From a checkpoint of a small transformer trained on Wikipedia: 1.39M parameters.
Each number is 500 + 25 x the weight over the matrix's rms, rounded and kept within 0 to 999. Layers, rows and columns count from 0. Numbers have three digits each.

# layer 13 MLP down, 64x256, rms 0.244, rows 0-63, columns 128-191
484469524480533485499512523486522457493447546489516464521474516512530494450489479510462511505520530468536486492478498498516486503521459490516531546505536498521510526513484500500478516468534510
497444500475529455466476502486472498480479510448492566513520489479459475510500446476533514530503527542514555518499504468483486532466480504494510454529504490506485499508467514497455502492471494
494493518502488441474489556467517501523509477523506511495472527459498474502509467489538504462467501530469483497468456532518534498538464509465496523474494469552499495508495495510529498518527471
512505498496487529542510507467494462490534481514509438530523475466533442556535472494471527457536508470505488504505450484470511445496489523455467527527483533474480473481514521513501496436458491
487464497501498529508553504541444550508452468494510469546497517495516486515505531503478484490482510494498462515521497503519509496475518471500480538526561533517535501510506494483528497504537521
472488509479461478530509499470494508502528502475494505507512511512496521510500507523449517540523501462506488484518492488485492520500478474491509522483476513495500497518513510514504478503489466
529490484507522504436502478542498510492500511497535533515505500497546490511522459505492521474539507475518502479507516487528509503477501536478503520519523490488524497514501474532500469528479457
477535462467484482518475471517478503550502483478487516483524568466477502507528505551493481540515444483474485491450501496475492507532500487504522505505441494513504515492509478493533508507490456
460545513481518472518503511510486515493478503500482508468492487471470468522497450453489486494529508496476515522496484491515518513436458523515455489487497534497506471543523510467516525540526475
471483474487494524517482502479515504500498461515490508550507447491455465483495529500520485476475492487449522539475495534465508518461507520535489493474496505472498517493489510520519497510502469
497463516512499500475524505475500490532553517492536469529522467503514454548516513498516491527528523493515504494514515538490479513493489516518506490443474511485539503500536525484517514485470496
556516498515510521471483495507454495481480537471490516496483495504506499514506553479499512503489481514517520489509508529523480495511522516493500485492518526499496473523521498502483486460502488
467491471489480508500517461539505532522534474527488456466532493461473522557499517483461479503456491533498463532525489496497521503496468497510510516489493540446501507521517533514533562495465489
565546463460530488510482498444497479511435483492482510479481499486504507471511515519502535483506499462493505492464547505516470466451492522503480474546499554499490471531507526527511529478465528
478511531468491512486547477471513478508519488484496524515551453531498460561452535495456462505541532484499496478513458517484458462487516457500513516504463499513502470519499482505501531490480447
470547467508518528500511497509506521521485537524515516527477490504523466493546527520489504525515507514520514499507491526510493492534531543544511527498472484529503508524474507465436510494488501
537510513476493533462487495479477502492469479526491476492489422532489502490536483504510518453478520436497479499499489541477519485556469516510470500485528464511488534493478489489498527546559536
504514473493522488467501502523532521501445499520505522492539509494533483517496485485508495499489495479496526514518535485531525488485511475525523487491529544500492504525474489498525461552534545
517494485472523483505538484494525495510526508451525491498501568498483528501512505458506482509496485486504494502535529459532465521480466499508543461490502548496500518477498525526492537478517512
557487518518504516534514485501557520489499524499489474545534504543516476480523508498489507491497477535505467452525502500499465510458523513533556514518527533472501478506494517479527517482515533
465549464515480519507494462490470471552495453497484475507490528486479503478497479500517544471495512528421486479509487480489502500519480481515531457478493510500507532495505554490483473493468491
509495487493463495484463470515492475515524523481482492471539520501516482492485514555477470519524485487506499519464523468500519484569463500479493580502512504516539487518490491531459500502484488
455502486450525492536516496494509488426481482528513521507478524536511528530498468459505474499502502520473523444471510451488503541541472501470489564506483512470511546529508499522546495510475481
524478505509557504429518505501510522470484517499515520478498502496510501463495521485490565515535496486466468548481555494507487478503507525505526499521521456541495505476495539487481501545495488
490499536451478472521484501474513506494505522474511498486477510528514481484509490544483471502509504484526460502492511489508504565460504488502507468497497458515481485523496479461491490508535508
485481484503496541495500469523459510521514478512497493474507514518506448487505516507501498461486518526482568507496504533482513494507515501486502529487504494523512522494514486512444491536510522
501440540518528486477520494498497520497449514499533492538500474497511459484499492499489514521497515485527507510493519512476488512468537515542503489526527481506503552545503535537482534511534516
509562554484494518556486470496526492468532535488525477518486458509453484513502494474503463496460531495491482536495498477513472551488495529476528506457486515442508476513503513472570492529539468
501530520502538489426487490506485462475486509488500532513506468471499488448504515515483526457478486540516518487474497532493445515514499492497484512494481469522479532486497498524506541512450517
499468509484532475478541464506487525474485492497483510510488490447474505469522490473485521476446518505499521494471495465518507538489463548535469515524501478512512551517465472491522503510513477
518495531509510520490493482481512492495528517474500493511482509461471503518440539511461507515540482501547563513478474444505475553506490493498475531498519509510507517473490485478493453528474518
504487566472488502493513553497537452486496517480497509506512500472495488481519556505543476491444542451493529482493493467529491477487467488510501477517500535481477476478491520489491489545531531
543520496511501513505512534523502470488507479479518486527496498501493511530536518539437477516500512536505523509492470493519534505520472518506547496499471506531492522460478514503511523499479460
478522475512485531477479494493548541505444498481469470502506471477532546494535453476513543469499485476445514513548456490481526463509466515486505497544507509483506525492514475531486510523526498
518487476458476493469484477491465479521516505502517509543490534509478454497499526542482507505543492485515529541453474505487511531525505474473478472479527508509489520479485464481481515463480504
495467502553523485555541490465502504511512521496501502505451522476454487479515506496482520502481478456516513511488451479552496497473517485524477494525482529497504510479517498505512508504466540
580503503493509472516531529475465482497498520490488502478493484494479517525517510471514516496501495448510548501480518477496492487478480483538487460504463505498490488556476489504499441509504485
503526521470514499506528503465530483500487447481455539495470550513453520484468510530452528495538477522541514477450528455501488495546516502488520494517524473530512468525508458475476497488501510
497517498514492505520476456509525527516477529468458437472483524527455529517534505508476497514479506470508506491510482519501497480482523521479508505524492541494514516486520491509500498507517499
503499475503560500494490467481451532531519449513481492496492484498493513537485427494506471463511512493450497494511490471484527499519500460508494517521519523496493520540494466504501492518469495
525438503539504468479502510477515533494484484492502524516488503519515537508494485485479557540465449508517476521520499524550485497533486525486551510488477481506510528542487524509510529517504507
466546499491486487497484468507538483462545508490506506530470496527533465512502469507514480516514491491497461500463547508503487518483500498492471491489528487479494514510492524507502501508560510
521488545524496507547499496446553519467519515489525508520444547473512476448501472504496506510546524478552499504498505536526510488467478549503499481514552515496491503536514500493496511492535462
464512509493538492478525491511528519478534508520499523486520512511556551512495449499508524500532481473542494519459490521500550495508489473514515532497503464528519512508462504532493487513504474
553483493534475515500540484454522496524488501469490563502492533456481523529512503506510486478545510482511528490491465497494507501502496481495490475521509505477476536494531533474536455484497485
488527477513504523513528465516492476469508529506474468445507539474494536520517452475447481469445486541481500469535453481441486520478448485532501467520523520457531474555522506488471492511486541
508530484540545519497502469489506471496490492482476477494454466481522489458485492526523497503556512522477478512499478487495493550470478485538473490521454488538534526563519529519534501496482504
496498496492504464499515520525459488496542550456507509513486472468510478526513500483508492510482516493531485502500498493529505475484497515469477528463507510542493494460511502469492496482462488
488528482525508525541546519451488487529544544486483426477495514539513489556532520510531520495509570504525488508487518540458509477485496526485490497509498444529499493463502538507511490527522512
510508442512493530466486466495482523510477515504510501566515495534483467503499519493534472496459479497514479507502531523510518530517491489511469500512467471519507478504510480547497494536464528
529512486484475491499489474488563515492513472490491476504513533492505496510472501473507519517529540494484477456532508489524473512499505554489527499508507463452493520519480496565493538510501465
537529503527475528486489485485487502510509528490483464506486483484514466491491519481534444493446541527517498497529438483511480553507500476503490501515494473495490496488473487437491500520520466
482535513558506535508489555492496505506505536480515480501489491482533510494508534474485514497449524506519520511495476504493534521468489482477486513523556547534503499485526487498535492501495468
498501467548489459525488496488555529518555473476546467499487474486492520545474484489538479507470531472529474476507535532511505516478499515510444460518522475471482542509516491513516469504462524
481486508517497510480532486509576495460508451465525523490513527528540514481479492518469536503543505517503504505501502510519514482461482459507472483465561497516513499522473463484499481480487529
476544455481518523536503504490470520436471464508481487490489483514524539462532505510524490498495447516498524513497461435482503551516502520515510504494461494531519501472487512509493500506547485
466548533520497533471509503539480496517517488492460465493518520572492508526497490496518452489515467536480553513520506507458488517513517468492508537497498538503507474495523474481463504530437519
497510452515465475512503469489459504525489505499511465496489480459505481484521484506480480537498516499482541476535519463500496514511485507467503457485514509524484510488506514514489473511485484
492523477526476465494489518497488507477495465533525538515469489485520499447488493491498476477484478517448486488517549538518517482528514485493505513488500458470494468533477515533543468471484490
504484498507500488485545494511526502479491540497473487478499504481484506529483523462537515490532509497515509539493533476526500491557502481533507532493498457464558516484496477507510526501537505
496499480510496525499480487473509498482538537515479474507507463489511515508522494514482491518481502484522473531512480484497477525493529468496513521486513502501490507495542491555491495487473472
521489522465500483520537489461519529474522514517484482513493475529464507481504466500532531492528519492525468502502463511500497515487498533518504535492516497528498549516501511434452504516468479
508550477482505470525513476472489492508485479510506530492485460501507512470501540532501517538462479515529503533459513537480479482533483501511473497455505481464477515515469527491487523478491503
532474494498489493497481507491540509530538524507495474489496518514503507511497524508500510470525529425499509478479494458501517484501471526484472481521506516475483515484504489520495502487518491